{
  "hidden_size": 384,
  "head_dim": 64,
  "norm": "rmsnorm",
  "learning_rate": 0.00237,
  "beta1": 0.95
}
Each number is 128 + 24 x the weight over its row's rms, rounded and kept within 0 to 255. Layers, rows and columns count from 0. The size above them is the row's rms in percent of the matrix's.

# layer 3 MLP down (transposed), 1024x384, rms 0.0946, rows 405-428, columns 0-95
size [105 100 102  96  96 100 101  93 100 103 104  99 102  94 102 103 100  92 100 105 100 101 102 103]
[[151 110 102 158 147  57 143 168 188 116 152 174 119 146 141 116 147 108 150 152 129 108 109 120 160 117 148 139 113 128 151 128 123 123 109 140 125 171 112 137 162 126 107 141 163 173 114 121 152 141 129 100 106 173  90 147 111  84 130 164 159 117 106 159 151 139 137 131  90  69 139 113 169 121 154  94 143 114 133 156 102  78 143 132 150 111 134 124 119 108 115 124 178 110 115 133]
 [148 154 156 101 139 127 141 139 126 145 128 139  77 109 114 120 112 124 153  83 140 101  98 145 146 190 158 148 136 128 124 148 112 138 121 110 144 123 143 116 109 122 142 117 126 131 140 158 177 118 141 101 145 156 149 145 128 138 149 114 129 104 131  67 109 120 127 117 127 128 171 109 106 177 126 121  85 147 173 141 111  91 139  52 152 102 124 136  77 108 130 129 109  92  81 133]
 [140 122 117 155 109 131  94 134 113  95 128 141 105 142 141 109 132 117 155 144  68  96 129 144 101 107 123 148 118 107  99 126  83  57 180 158 138  82 133  98 115 147 140  97 100 155 133 107 131 135 135 138 134  96 125 137 113 122 130 135 125 138 119 158  81 165 107 151 140 142 131 157 134 115 124 128 154  99 104 128 121 179 126 132 133 119 118 130 115  88 141 152 177 115 156 140]
 [125  98 169 142 144 115 127  87 133 129  87 147  92 124 124 109 138  92 132  99 129 126 135  91 128 106 149 116  95 109 135 161 134 189 148 125 108 112 152 140 153 129 167 113  68 105 163 117 106 101 111 123 113 144  98 111 112 166 137 179 159 149 109 121 146 135 170 114 127 148 115 106 128 126 133 138 112  93 216  90 138  99 114 126  91 126 142 156 133 106 119 117 154 105 108 112]
 [162 126 143 204 111 116 138 113 131 131 139 135 114 113 112 139 125 118 126 159 135 161 159 156 138 138 120 119 136 161 188 114 118 112 168 109 151 111 110 184 154 134  91 114 127 136 146 121 155 111 167 158 157 139 124 132 116 128 135 123 116 127 133 140 122 164 141 123 102 154 124 123 122 137 118 146 101 162 122 115 139 101 134 134  82 175 113 149 102 209 117 140  84 135 181 116]
 [ 80 134 107 147 158 108 128 131  71 163  67 140 112 112 145 112 110 137 111 115 119 127  73 134 143 115 175 122 120 132 138 105 126 131 122 138 138 122 106  98 108 134 129 129 129 151 155  64 170 107 174 109 112  69 129 127 121 121  70 122 137 149 126 127 126 110  99 152 133 118 108 147  98 105 111 165 120 129 118 154 142 179 114 134 160  57 101 152 114 138 107 135 107  93  84 113]
 [144 147 122 119  73 153 128 118 104 125 160 139 172 154 125 151 141 135 138 138 122 139  98 140 155 146 120 125 127 110 120 139 145 121 149 146  87 141 137 137 132 126 120 111 136 151 141 140  82 102 170 139  97 107 143 117 126 127 138 125 102 142 142 123 100 167  95 165 141 139 112 127 160 147 136 148 130 155 143 161 114  92 118 129  62 133 109 109 139 150 148 164 116 131 100 160]
 [113 121  74 114  99 137 121 119 142 162 163  98 161 126 120 139 144 114 163 152 135 121 118 111 121 106 126 154 150  99 132 138  76  98 167 166 135 130 117 128 152 162  93 114  92 105 111 146  82 109 168 106 147 153 107 124 119 123 112 138 143 124 132  95 128 181 137  98 107 144 129 105 117 152 120 152 122 108 113  85 174 136 121 121 190 106 161 153 115  91 177 132 194 151 128 131]
 [120 111 108 115 125 116 142 134 118 142  92 121 108 114 112 141 109 113 127 107 147 166 126  63 119 129 138  86 154 106 114 131 122 153 111 131 132 167 125 148 116 157 122 140 106 117 165 124 120  86 112 136 117 121 135 119 107 115 152 153 128 114 110 162 135 155 111 113 139 113 173 101 157 153 119 152 153 121 142 135 133 120  86  99 105 148  78 122 114 124 144 112 130  63  88 105]
 [122 132  79 115 115 141 146 148 104 137 167 124 135 141 110 156 109 138 130 148 126 128 159  94 133 164 110  85 184 154 125 134 119 114 159 105  89 134 107 144 133 147 118 180 126 161  97 121 140 151  83 165 116 146 135 141 140 144 164 110 152  74 136 101 104 103 106 170 121 111 150 152 154 122 143 135 122 128 117 101 154  64 136 119 117 130 152 175  99 120 121 137  90 116 177 148]
 [146 100 108 131 123 158 181 105 134 102 139 151 132 106  89 153 118 138 125 101 128 147 119 115 145 153 171 127  92 150 148 112 129 134 117 146 114 166 157 122 134 127 104 112 102 114 146 109 119 111 130 145 158 128 121 103 100 127 141 169 144 146 139 120 126 117 104  88 114 121 153  95  84 114  99 175 127 141 121 136 119  95 164 169 168 115 147 155 128  80 142 141 135 120  97 157]
 [ 97 175 122 107 151 127 162 114 147 131 104 137  85 114 136 145 117 143 109 151  86 100  79  69 167 123 129 118 147 145 113 150 160 131  77 130 113 160 127 121 122 113 115  94 135 127 113 139 131 126 105 129 107 128 130 140  92 114 109 139 144 118 102 130 178  96  94 137 140  80 133 160 122 157 116 127 102 101 179  99 119  98 149  71 123 110 149  92 126 128 126  97  75  84  95 135]
 [147 116  89 122 104 129  89 109 124 132  93 110 155 144 142 151 152 143 113 125 131 151 151  89  89 122 122 150 122 118 132 109  95  80 114 110 144 116 116 156 111 114  71 141 133 152 181 127  86 116  98 113 157 140 147 123 109 105 136 141 164 102 148 125  95 146  86 152 131 140 137 117 128 141 113 106  94 150 151  93 140 141 117 127   0  93 153 103 133 162 112 132 148  79 136 138]
 [158 132 183 182 147 126 149 137 115 121  95  83 146  87 141 155  81 105 143 161 137 133 122 125 131 126 160 151 136 115 149 141 111 142 135 132 121 155 104 130 110 129 128 139 114 129 132 109 133 141 115 137 139 152 142 130 135 129 149 113 167 101 108 150 135 182  98  79 110 142 176 113 166 109 129 128 100 146 108 131 127  89 123 119   9 109 121 128 150 206 130 159 133 109  99 138]
 [128 122  97 136 109 141 156  96 146 148 120 112 124 130 176 117 109 174 106 141 114 167 107 146 150  85 139 130 119 126 140 133 162 135 116 136 122 153 116 118 141 116 132 115 137 132 128 124 124 104 111 147 105 103 117 118 130  90 140 118 112 147 118 150 121 136 142 119  79 167 128 145 160 108 139  81 136 123 111 106 142 100 135 128 121  98  85 165 112 160 144 181 143 112 114  88]
 [147  93 119 138 142 139 137 136 120 108 128  90 108 129 150 110  88 170 160 116 143 110 131 118 123 115 150  98 122 101 146 154 131 129 156 138 120 122 156 117 124 103  89 118 131 138 130  77 133 105 103 119 119 134 144  89 107  69 123 128 147 136 114 135 167 129  69 108 144 127 111 133 149 107 160  95 135 124 127 112 151 116 126 127 179 152 147 110  82 122 125 106 135 136 137 176]
 [134 113 114 135 129 125 137 169 135 110 147 140 125 116 132 155 113 132 110 138 120 115 102 157 171 172  99 169 143  78  68 124 131 115 105  98  98 140 113  92 107 164 140 163 146 136 156 140 140 132 151 137 132 108 146 182  95 141  87 129 153  84  98 165 126 135  99 123 106  95 102 135 115 119 144 127 117 143 116 100 129 112 104 106  82  86 116 124  89 155  71 151 119 139 101 142]
 [119 109 155 138 111 131 134 156 192 166 160 124  93 112  97 136 135 164 141 139 116 123 116 107 122 143  83 129 105 105  87 112 153 112 213 109  89 118 149 115 129  98 129 173 134 117 125 163 148 119 142 143 137 142 141 101 125 149 136 166 150 110 130 140 145 159 128 134 119 115 181 134 106 136 146 105 120 139 129 138 131 109  85 160 172 129 126 140 121 158 146 138 161  96  94 158]
 [149 108 137 128 116 148 160 167 103 119 143 110 159 136 155 157 128 109 129 103 118 121 120  79 117 162 120 150 150 122 186 149 123 167 112 128 138 119 113 126 113 146 121 130 162 126  80 135 123 164 168  94 174 121 114 111 122 115 173 122 144 134 176 143 131 141 142 131 165 112 183 117 112 129 132 124 136 151  98 129 171 100 141 128 112 118 133 120 153 124 122 104 115  90 169 159]
 [122 153 135 125 129 107 130 144 132 104 135 133 111 165 132 134 123 118 137 146 145 110 144 108 145 166 128 126 151 135  76 127  61 164 103 157 158 132 116 132  90 141 123 108 138 127 109 121 118 114 139 151 138 137 156 124 101 151 137 122 109 139 154 121 142 140 140 140 124 118 167 139 143  80 128 130 127 131 130 140 118 130 135  88  61  84 116  89 140 157 114  97 146 145 119 116]
 [170 162 118 126  82  95 137 108 135 124  93  98 179 132 160  91 170 115 183 181 115 106  89 105 108 154 140 125 141 148 155 122 149 147 174  79  96 126  90 145 140 141 142 132 144 123 125 106 165 123  97 168 107 124 116 174 155 133  98 114 129 124 125 144 157 198  94 129 124 117 115 197 127 122  99  98 116  76 124 162 143 153 101 139 126 109 142 121 101 136 118 148 136 126 133 126]
 [124 100 151  77  70 161 124 137 113 166 137 161 131  97 150 121 142 101 155 106  86 146 117 138 160 141 103  70  90  80  94 124  82 139  70 107 150 176 134 142 109 117 142 112 116 167 137 114  91 109  93 124 115 182 130  96 157 153 166 146 120 109 171  80  88 163 137 109  89 109 130 117 159 128 159 106 133 130 110 138 155 140 124 161 151 174 110 144 128 121 145 123 167 160 138 146]
 [152 112 150 154 118 105 107 112  92 113  89 118 129 152 137 155 115 115 143 127 104 127 131 112 124 129 147 170 153 142 153  90 163 114 113 140 133 156 154 146 152 117 145  63 125 159 158 148  80 170 122 132 139  83 116 126 141 174 152 108 158 106 123 149 165 152 117 119 111 133 129 162 105  91  83 151 102 139 149 141 163 101 116  83  81 124 102 155 115 157 139  81  57 109 142 184]
 [ 86 139 136 143 154 129 121 146 123  86 148 164 110 144 118 169 160  86 121 122 100 175 145  90 145 142 123 134 120 153 125 163 149 126 111 153 148 140 108 142  78 127 165 135 138 152 128 123 131  98 188 112 111 175 129 112 119 111 132 162  97 144 130 125 107 116 130 130  72 135  80 135 168  88  53 158 108 176 140 103 130  90 123 145 192 124 138 118 134 120 124 166 121 152 162 114]]
# layer 3 MLP gate, 1024x384, rms 0.104, rows 406-429, columns 0-95
size [102 100  96 105 107 100 100  96 102 101 100 101 101  98 104 106  97  96  93 101 104 102 106  97]
[[ 95 151 120 122 135 184 125 112 145 100 136 131 140 135 115  92  96 124 137 107 111 132 115 112 140 152  88  97 127 136 123 107 170 140 136 110 129 150 111 150 167 161 120  72  99 123 152  94 112 145 103 131 119 121 140 125 133  79 121 140  96 114 130 134 135 159 112 180 148 103 103 110 119 107  85 136 126 102 102 177 126 105 151 148 151 113 152 131 118 134 111 150 124  94 150 149]
 [112 141 144 147 101 158 134 114  80 106 148 139 104 132  88 132 149 151  98 139 163 130 102 106 155 123 113 130 137 126 138 154 164 162  96  95 116 170 110 178 139 163 130 134 136 140 101 133 109 126  79 129 127  95 145 127 157  74 134 113 157 137 137 126 135 115 128 124 117 109 150  93 144 113 146 127 189  77 116 112 161 135 102 125 107 117 149 100 123 116  92 141 128 110 125 105]
 [133 116 128 101 119 130 121 138 145  94 147  84 107 111 145 136 136 125 115 129 151 165 138 163  89 140 184 153 153 123 118 142 134 132 173 119 137 107 137 125 106 150 124 105 144 152 181 117 121 156 120 134 141 112 131  78 112 126 114 132 114 165 160 130  93 139  81 136 119 107 130 127 111 124 109 129 132 107 150 170 105 152 114 114 122 144  98 147 144 115 126 135 125 122 114 131]
 [ 75 143  84 138 129 133 130 136 130 106 141 130 136 110 108 134 124 172 117 130 113 164 118 136 107 132 106 125 123 160 158 113 100 124 136 143 115 109 125  88 121 145 127 155 129 131 168 112  86 174  86 106 105 102  90 141 153 139 118 150 139 119 142 102 142 135 110 107 177 149  97 140 122 166 146  75 131 171 120 143 125 176 131  80 122  67 124  97 110 134 128 117 144 155 141 118]
 [137 134 153 143 133 168  86 120 147 102 153 137 161 140 107 138 121 155  70 144 153 127 129 134 115 161 102 119 182 134  94 137 128 117 197 130 161 126 101  94 113 160 171 135 137 148  97 157 130 125  82 139 192 154 174 116  85 160 148  92 145 104 111 105 136 142 136  74 120 122 133 128 159 129 125 107 158 111 118 163 111 128  84 147 135  98  85 131 150 131  90 138 174 127 138 114]
 [107 114 140 125 169 125  97 162 115 120  87 147 150 136 132 148 155 182 123 142 111 105 145  79 156 134 104 114 184 144 113 127 129 158 180 121 127 106 178 109 142 146 144 113 148 119 161 141 164 117 108 171 109 100 134 147 147 177 169 148 154 106 136  83 130 118 109 140 145 134  90 152 119 139 140 159  91 114 130 127 168 122 129 128 141 147 117 119 105 128 116 163  83 105 153 114]
 [126 113 120 127 161 132 104 102  82 155 132 162 120 150  95 134 162 126 148  78 103 160 115 118 111 112 154 113  67 148 112 149 126 121  97 145 149 130 133 144  93  96  85 107 115 112 127 160 158 122 139 107 137 150 147 108 123 148 136 144 134 104 102 132 177 162 139 148 132 100  86 124 124 119 156 184 160 120 133 136 134 113 138 129 107 134 138 135 130 153 128 126 143 163 174 173]
 [140 138 107 131 163 137 152 129 112  96 122 114 143  97 109 128 152 106 106  96 130 116 109 157 143 142 135 117 117 125 150 102 124 134 132 150 108 125 144 154  86 133 148  99 134 118 114 123 130 142 140 145 134 125 127 112 116 138 145 128 127 157  94 149 151 119 131 127 126 124  99 127 112  86 108 113 110 125 148 125 160 146 105 130 141 140 148  82  95 149 122 155 122 153 157 160]
 [106 148 166 116 129 113 153 130 112 122 136 148 136 135 138 126 122 110 144 163 120 109 122 127 115 142 155  87 154  90 133 125 103 110 138 158 105 113 128 166  97 120 164 158 124  62  89 134 113 152 144  92 137 107 142 131 173 172 148 139 116  83 127 145 106 173  84 160 166  93 142 151 137 118  60  77 114 132 155 163 114 117 136 123  95 157 122 152 165 125 169 145 154 120 183 162]
 [144 113 138 133 126 143 136  70  68 112 124 167  98 106  75 119 149 111 154  83 101 152 148  77 117 132 162 139 145 120 125 102 120 134  94 124 139 141  82 120 156  74 107 135 122 144 113 128 170  98 166 129 115  90 119 100 106 122 146 125 186 136 102 110  87 168 147 101 128  95 126 114 135 140 138 133 100 132 102 132 109  99 136 131 155 137 123 111 116 145 123 103 116 101 131 128]
 [135 129 130 119 117 138 157 116 159 109  85 152  92 149 124 126  95 116 137 105 110 136  89 114 157 153 180 129 144 136 116 131 113 113 121 176 128 134 129 118 139  80 105 111 102 139 127 135 106 107 146 107 147 169 106 150 155 123 168 174 141 104 131  64  98 116 151 115  90  95 156 142  51  83  90 136 125  61 123 141 150 113 120 158 125 118 117  85 107 134 137 132 131 131 134 125]
 [ 98 122 128 109 129  91 145 117 139  99 147 158 111  75 148 126 106 167 121 133 128 107 107 131 136 104 143  93 135  84 147 121 164 114 134 152 150 127 134 136  88  91 103 124 122  88 135 128 130 119 170 129 106 112 138 117 144 134  97 119 135 139 138 125 163 101 178  99 118 107 122 132 136 154 149 114 175 181  98 148  90 146 168 121 126 174 114 145 155 135 111 118 146  95 108 123]
 [169 112 139 175 159 193 172  91 144 114 119 164 128 152 134 157 117 155 108 138 117 135 134 111 169 185 132 153 137 129 134 106  93 113 131 134 139 131 138 139  71 127 139 128 105  84 127 125 133 115 133 120 108 126 135  89 100 130  77 130 131 134 123 148 146 124 130 167 117  86 150 128 134 130 121 102  90  68 166 173 115  98 103 145 134 103 129 133 143 118  84 111 144  97 111 136]
 [135 113 142  88 161 144 148 135 101 143 100 105 104  90 119 150 124 129 121 135 190 127  88 134 124 137  86 133 173 137  81 143 118 110 112 156 120 106  96 143 117 126 113 137 149 104 130 101 123 156 106  75 146 102  87 114 116 165 106 150 157 166 116 110  80 108 123 178 141 148 123 141 158 135 109 118 172 102 157 103 175 101 137 125  94 143 139 165 128  99 132  98 159 109 132 135]
 [146 133 101 124  88 162 125 132 115 135 125 124 130 129 103  77 105 102 179 149 124 146 116 130 111 152 155  89 146 119 155  94 150 137 116 115 112 105 134 126 123 109 184 155 118 118 128 146 164 149  79 145 133 122 108 109 164 144 106  66 163 123 100 118  91  97 132 135 143 105  96 105  96 167 148  99 139 112 138 143  48 181 138  92 139 187 130 129 129 141 119 119 140 118 110 132]
 [113 112 149 125 140 187 139 112 126 143 129 123 107 158  99  79 106 145 136 183 129 101 163 128 161 127  94 133 155 126 147 104 182 166 117 136 130 112  95 123 121 136 140  68 116 149 148 109 136 170 109 105 149 132 121 100 156 165  69  55 126 104 120 111 108 104 152 127 198  90 152 119 139 100 154 100 156 106 117 124 135 137 165 141 114 122 116 110 143 117 124 116  93 143 150 155]
 [116 151  93 145 106 151 155 108  90 118 142 113 101  99 115 158 110  93 149 135 127 140 137 109 103 124 144  62 142 136  92 150 152 135 132 102 166 129  76 164 115 159  86  92 118 148 135 104 140 190 142 153 115 158 112 114 141 124 144 109 120 134 104 124 141 131 140 124 134  91 106 149 159 127  78  74 145 117  98 137 149 156 148 109 122 150 131 136 148 128  86  97 168 137 139 118]
 [144  92 166  76 120 104 158 119 150 150 156 136 104 130 131 148 123 161  86 110 139 140 142 131 110 117  93 110 156  99 137 106 148 101 133  91 147 125  93 128 117 116 119  81 181 119 149 128 155 103 120 144  95 146 129 153 136 114  95 119 163 124 135 163 118  86 184 133 135 149 128 145  98 110 147 149 102 108 144 121 144 119 131 133 147 169 128 149 124 135 137 119 152 115 127 105]
 [139  87 128 128  77 137 138 136 158 128  99  98 135 122 158 115 148 108 102 116 106  69  69 160 146 142 150 117 104 121 131 132 140  56 121 134 148 121 114 103 131 148 146 114 137 130 133 115 132 148 100 122 126 118 116 142 183 113 119 130 147 107 116 121 148 156 153 128 126  84 140 126 146 154 104 116 156  84 112 135 125 150 124 101 132 137 133 108 149 123 157 152 120  90 135 104]
 [146 124 102 107 119 138 134 130 152 155  93 132 170 148 130  98 143 138 128 133 150 131 107 151 112  88 147 138 114 162 144 115 133 139 149  92 137 123 113 119 117 103 153  84 161  73 179 152 175 130 117 132 129 134 104 159 166 143 101 119  94 152 136 108 145 146 128 104 168  88 105 109  96  86 113 160 134 117 114 182 156 119 124 127 123 106 128  91 111 122 113 118 144 143 116 149]
 [116 121 160 148 109 126 116 135 106  88 165  92 104 100  88 156 103 129 113 152 116 129  92 109 148 118 140  97 129 126  75 147 142 163  79 152 140 118 127 157 102 131 150  85 117 132 155 113 137 109 126  78 133 138 144 166 118 149 134 114 128 104 143 123  97 127  92 113 131 163 144 188 163  96 166 119 103 131  96 138 170 111 147 150 109 154 122 174 128 102 113  81 145  88 119 175]
 [106  89  92 145 122 180 139 154 109 129 151 143 126  88 153 119 111 141 145 115  94 148 140 109  89 211 106 154 151 163 114 114  87 164 132 132 102 121  76 149 101 110 114 136 180 157  95  76 130 147 118 142 143  93 107 149  83 129 105 125 115 100 113 121 142 128 106  91 120  87 135 173 199 131 111 135 125 120 154 122 175  76  73 119 114 112 115 166 135 123 141 144 118 132 156 144]
 [147 128 126 127 121 102 121  96 132 158 146 139 132  96 125  85 125 167 139 128 136 132 117 159 117 112 128 150 129  63 119  71 130 132 142 118 115 118 169 123 153 136  86 138 126 109 142 139 137  89 151  97 162 105  96 166 126 129 102 128 138 128  83  89 120 121  94 133 139 124 126 132 128 144 167 103 152  88 145  99 132 151 141  70 125  91 113 111  98 124 124 153 116 119 131 126]
 [152 163 114 131 140 139  90 143 186 164 109  92 135 130 101 138 140 131 144 122 127 137 133 147 165 134 151 160 190 112 182  98  84 123 137 121 127  77  82  93 175 116 154  90 101 116 103 135 110 115 157 129 170  91 112 101 153 103  87 145 157 124 147 114 166  65 114 113 119 130 134 155 118 106 135 132 125 148 140 122 137 136 162  71 124 141 157 149 124 160 149 124 127 110 122 169]]
# layer 3 MLP up, 1024x384, rms 0.101, rows 406-429, columns 0-95
size [105 100 107  93  98 104  99  94 102  95 102 111  95  91  99 102  97 102  96  97 103 100 105  98]
[[163 129 134 156 108 107 105 146 113 165 144 139 151 142 108 128 123 152 164 130 125  83 139 125 118 148 129 142 149 119 108 156 114 152 177 118 105 131 133 128 104  93 133 116  91 124 153 127 148 125 130 101 127 138 144 156 141 119 111 101 102 115 113  62 117  78 162  94 137 178 163 109 115 158 112 127 105 134 174 144 148 136 149 111 103 127 106 110 118 116 114 119  88 111 126 137]
 [ 88  90 146 150 118 141 133 131 211  82 139 128 102 126 145  90 145 159 137 104 127 108 105 156 149 100  96 137 108 131 126 101  89 130 144 103 135  89 134 177 163 154 150  96  91 144 107  87 154 167 128 164 105 115  89 140  72 142 170 148 110 123 131 114 157 124 123 112 133 121 120 125  90  82 125 117 147 123 105  84  91 189 118  92 128 103 116 126 120 129 182 119 130 134 125 113]
 [141 121 120 116 150 149 155 127 120 130 141 163 113 143 142 131  98 150 167 114 122 120 111  81 148 101 128 114 155 156 144 169 131 110 132 132 146 157 112 156 142 151 134 130 128 117 136 109 180 130 154 133  98 149  78 161 109 154 154 152 113 122 139 126 172 141 162 128 101  92 140 119 119 119 144 110 134 104 152  81 130  93 143 100 126  89 125 132 158 146 131 140 136 112 151 103]
 [122 114 146 132 127 156 138 148 132 120 147 150  56 120 131 156 149 116 116 111  86 129 125 114 104 126 153 126 111 121 135 110 138  77 175  83 116  99 155 183 123 114 100 106 164 102 138 121 112 172 120 118 113 132 146  81 106 127 142 124  91 138 129 142 165 157 142 122 133 126 143 161 105 152 182 188  92 127 112 115 114 118 130 144 122 148 113 183  89 149  87 125 101 132 141 110]
 [138 130 119 121 127 141 137  97 101 132 127 150 130 114 138 132 148  90 103  98 127 166 137 166 144  95 163 110 139 149 142  97 105 154 140 141 122 125 104 109 166 110  91 122 156 126 133 104 101 112 149  97 150 102 163 120 106 134 126 118  98 140 142 126 106 135 138 136 166  89 169 120 120 149 130 141 154 107 102 108 135  88 141 156 141 152 105 150 128 112 128 123 115 107 126  99]
 [141 103 125 157  53 151 138 129 134 141 165 111 160 139 143 150 149  86 149 133 123 102 141 140 156 136 152 153 134 128  87 157 149 141 134 143  98  99 115 143  99 132 146 124 123 132 125 135 111 106 119 133  91 150 151 137  92 113  97 115 120 164 147 172  93 166 105 181 110 143 115 123 144 157 150 151 154 147 110 151 134 138 137 146 142  79 146 131 136 121 139 127 127 112 107 128]
 [147 137 106 123 172 105 119  82  96 146 131 145 159 151 102 146 164 132 157 149 108 129  98 140 100 114  99 132  98 171 113 126 134 154 136 138 169 113 129 100  90 117  95 133  96 115 170 129 117 101 143 137 123 150 149 122 106 150  91 170 169 103 117 136 116 108 120 130 115  93 119 162 106  98  99 153 133 159 162 152 121 127 133 100 115 110 127 123 146 106 137 171 125 150 129 180]
 [108 121 130 143  93 127 116 155 111 162 175 133 113 133 155 152 109 134 151 143 132 140 105 120 137 150  80  83 158 140 126 125 136 147 138 128 112 137  86 152 152 145  98 146 107 117  97  88 111 130  92 120 135 139  96 124 118 119 104  89 112 122 140 162 120 158 168 132 143 137 161  89 127 171 115  99 134 131  78 109  96 114 105 139 115 110  80 135 123 107 143 122 168 105 117  95]
 [133 132 126 106 103 132 155 132 115 105 107 118 117 107 153 159 131 146 106 120 104 110 140 135 169 138 158 120 151 133 147 153 144 127 154  99 106 152 100 186  71 145 133 149 117 152  59 146 120 126 133 105 112 104 154 126 140 143 114 117 124  87 146 153  89 167 134 166 156 134 126 107 143 153 139  99 124 137 153 123 109 131 156 110 125 138 151 159 136 140 135 123 151 115 127 154]
 [153  91 105 106 121 158  94 115 114 114  89 149 117 141 130 115  85 136  57 155  79 136 142 107 131 116 182 116 114 163 129 143 114 132 121 126 125 119 169 113 114 128 122 102 153 136 113 109 119 125 131 113 139 139 130 141 138 145  79 165 157 131 148 129 106 122 120 115 118 108 145 148 108 124 133 141 155 135 128 149 130 100 114 123 124 142 174 102 129 133  98 111 109 159  95 173]
 [143 128 149  93  87 103 176 117 138 117 154 111 127 162 147 123  80 118 150 135 138  81 102 146 124  63 135 104 148 166  87 102 122 116 172 113 112 150 127 144 123 144  65 106 141 143  88 129 147 140 101 136  85  98 146 120  81 142 138 131 128 104  92 143 120 118 122 122 112  66 143 140 127 145 124 140 143 121 148 122 110 118 154 107 110 129 104 135 117 132 146  78  76 119 126 109]
 [116 131 141 106 115 175 146 143 112 114 147 169 111 162 106 151 152 137 133 126 114 141 124 135  94 174 105 153 133 185 119 141 143 133 144 113 131 112  87 136 155 164 119 116 135 180 147 104 113 135 110 131 134 110 123 111 118 155 146 155 149 132  91 108 129 145 125 143 124 108  88 155  93 138 153 162 150 151 115 108 127 160 106 139 171 143 133 100 109 107 185 164  99  87 142 161]
 [126 129 163 142 133 112  98 204 145 156 128 102 150 108 136 175  87 104 186 145 138 114 125 144 102  84 144 141 139 137 170 132 126 121 131 117  90 133  77 116 136 133 100  95 162 141 119 133 135 131  92 140 148 111 149 134 140 133 155 123 155 122 129 135 141 108 119 128 143 144 150 113 154  99 159 124 146 152  79  66 135 129 133 115 148 137 107 126 114 148 155 159 109 152 136 128]
 [149 137 106  86 136 113 144 137 124 104  96 128 164  96 142 164 103 143 143 132  79 158 123 122 130  96 114 148 137 142 102 164 107 158 106 157 128  95 139 150 140 119 146 148 143 116 126 112 122 128 119 117 117 136 128 126 141  91 117 124  86 175  90 168 109 136 151 127 115 158  97 154 116 143 130  88 164 140 144 121 203 107 123 140 101 118 134 183 163 149 141 159 124 110 123  88]
 [117 106 108 152 101 151 154 116  96 124  79 158 138 113 142 102  87 166 151 138 127 146 136 146 149 151 130  78 152 124 135  88 121 137  98 103 141  99 114 126 139 144 124 132 130 131 154 134 155 120 117 141  94  86 126  88 139 115 120  78 114 157 122 131 109 100 132 112 130 165 105 130 134 128 119 129 141 134 136 150 154 145 156 131 140 175 130 109  84 128 136 122 133 143 103 165]
 [118 148  77 153 172 111 148 120 141  80 156 141 105 127 148 157 138 133 115 145 110 131 119 106 137 115 134 142 124 138 132 103 128  90 170 114 132 152 101 100 205 137 126 183 145 110 144  96 132 115 105 137 107 125 158  87  91 139 129 162 174 100 135 131 116  99 111  90 156 129 121 127 107 127 132  86 147 126 123 109 180 110 143 114 129  75  98 131 133 139  91 166 116 130  99 140]
 [165 122 146 136 117 159 101 126 120 166 170 127 135 121 106 148 131 157 139 152 133 125 111 127 140 138 104 161 155 114 109  96 156 124 106 118 119  72 109 130 123  94 104 123 114  79 118 142 112  79 134  95 115 137 115 168 146 104  90 130 155 123 112 119 130 133 121 159 124  41 144 133  95 143 170 118 135 116 102 108 133 129  95 154 127 115 101 158 150 144 154 125 120  78 133 145]
 [145 162 124 141 126 168 170 145 110 115 138 119 118  94  98 168 106 118 140 150 141 123  84 137 101 120 185 133 144 129 147 120 174 157 133 106 138 115 128 142 109 162 121 128 166 179 117 133 147 124  96 112 137 109 128  97 105 134 146 150 122 102 158 130 169 158 155 146 134 116 129  74 129 122 141 107 103 161 153 109 166 125 162 170 126 152 137 112  76 107 138 145 136 123 151 124]
 [136 129 120 117 178 147 118 147 105 143 138 133 162 164 123 126 150 157 138 160 161 139 150 129 133 173 135 115 157 133  91  94 125 155 132 152 108 113 111 129 135 142 115 122 141 145 137 114 113 142 123 152 106 111 118 125 127 132 126 129 104 172 142 122  87 121 122 107 148 136 192 139 126 142 136 126 131 132 120 149 119 114 104 104 122  52  92 126 135  98 105 113 153 142 115 101]
 [126 142 160 132 159 115 146 119 142  97 150 125 133 141 128 117 151  90 110 158 130  77 117 110 104 115 138 112 150  91 146 140 122 118 171 145 123 105 108 161 127 107 116 176  90 125 144 164 135 112 143 157 173 163 193 127 109 163  97 148 109 123 150 147 126 165  96 103 128  99  96 181 132 122  97 137 110  80 133 129 170 157 110 111 111 131 135 119 111 132 157 132 108  86 120  87]
 [128 161 124 101 107 136 144 100 148 159 157 138 122  79 139 100 107 104 131 145 130 147  91 142 136 142 156 104 143  80 110  90 100 157  70 134  99 140 159 154  93 130 140 134  82 126  84 135 145 141  84 140 132 142 133 157 157 125 156 119 112  98 172 159 135 156 113 120 124 139 140 180 144 136 107 105 159 157 127 147 173 123 122 134 125 138 122 139 129 100 132 117 147 100 148 109]
 [146 124 122 178 135 116 149  86 124 119 100 145 147 158 129 127  81 134 101 106 158 133 168 134 113  85 164 130 136 139 113  85 153 126 166 106 156 123 161 120 161 163 163  90 158 177 115 179  90 134 127 138 199 127 103  72 137 137 169 117 147  85 116 107 129 142 165 138 125 149 107 124 124 114 115 189 124 136 152 132 165  87 139  62 141 147 124 125 149 109 108  90 135 129 124 109]
 [197 171 103  84  89 133 152  65 109 139 159 169 134 135 151  83 142 145 149 160 145 117 158 135 141 127 106 119 116  88 147 155 102 144 122 124 104 121 142 143 116 157 121 171 105 170 143 129 123  86 115  88 123 133 154 170 130 106 163 142  95 106 108  92 149  80 106 150  97 139 112 108 143 116  83 127 114 117 170 139 120 117 135 113 123 100 107 131 127 128  82 154 117 134 174 114]
 [151 151 119 126 123  94 109 140 138 133 141 101  85 149 126 132 101 129 102 135 157 162 101 156 163 135 127 119 109 127 172 160 138 127 173 158 109 133 104  85 119 130 120 118 165 113  78 116 128  71 106 129 148  77 149 142 152 155  85 108 146  86 143 135 163 147 123 106 146 102 100 125 141  99 102 117 135 130 100 158 157 154  92 123 114 108 131 137 105 112 136 108 138 121 119 154]]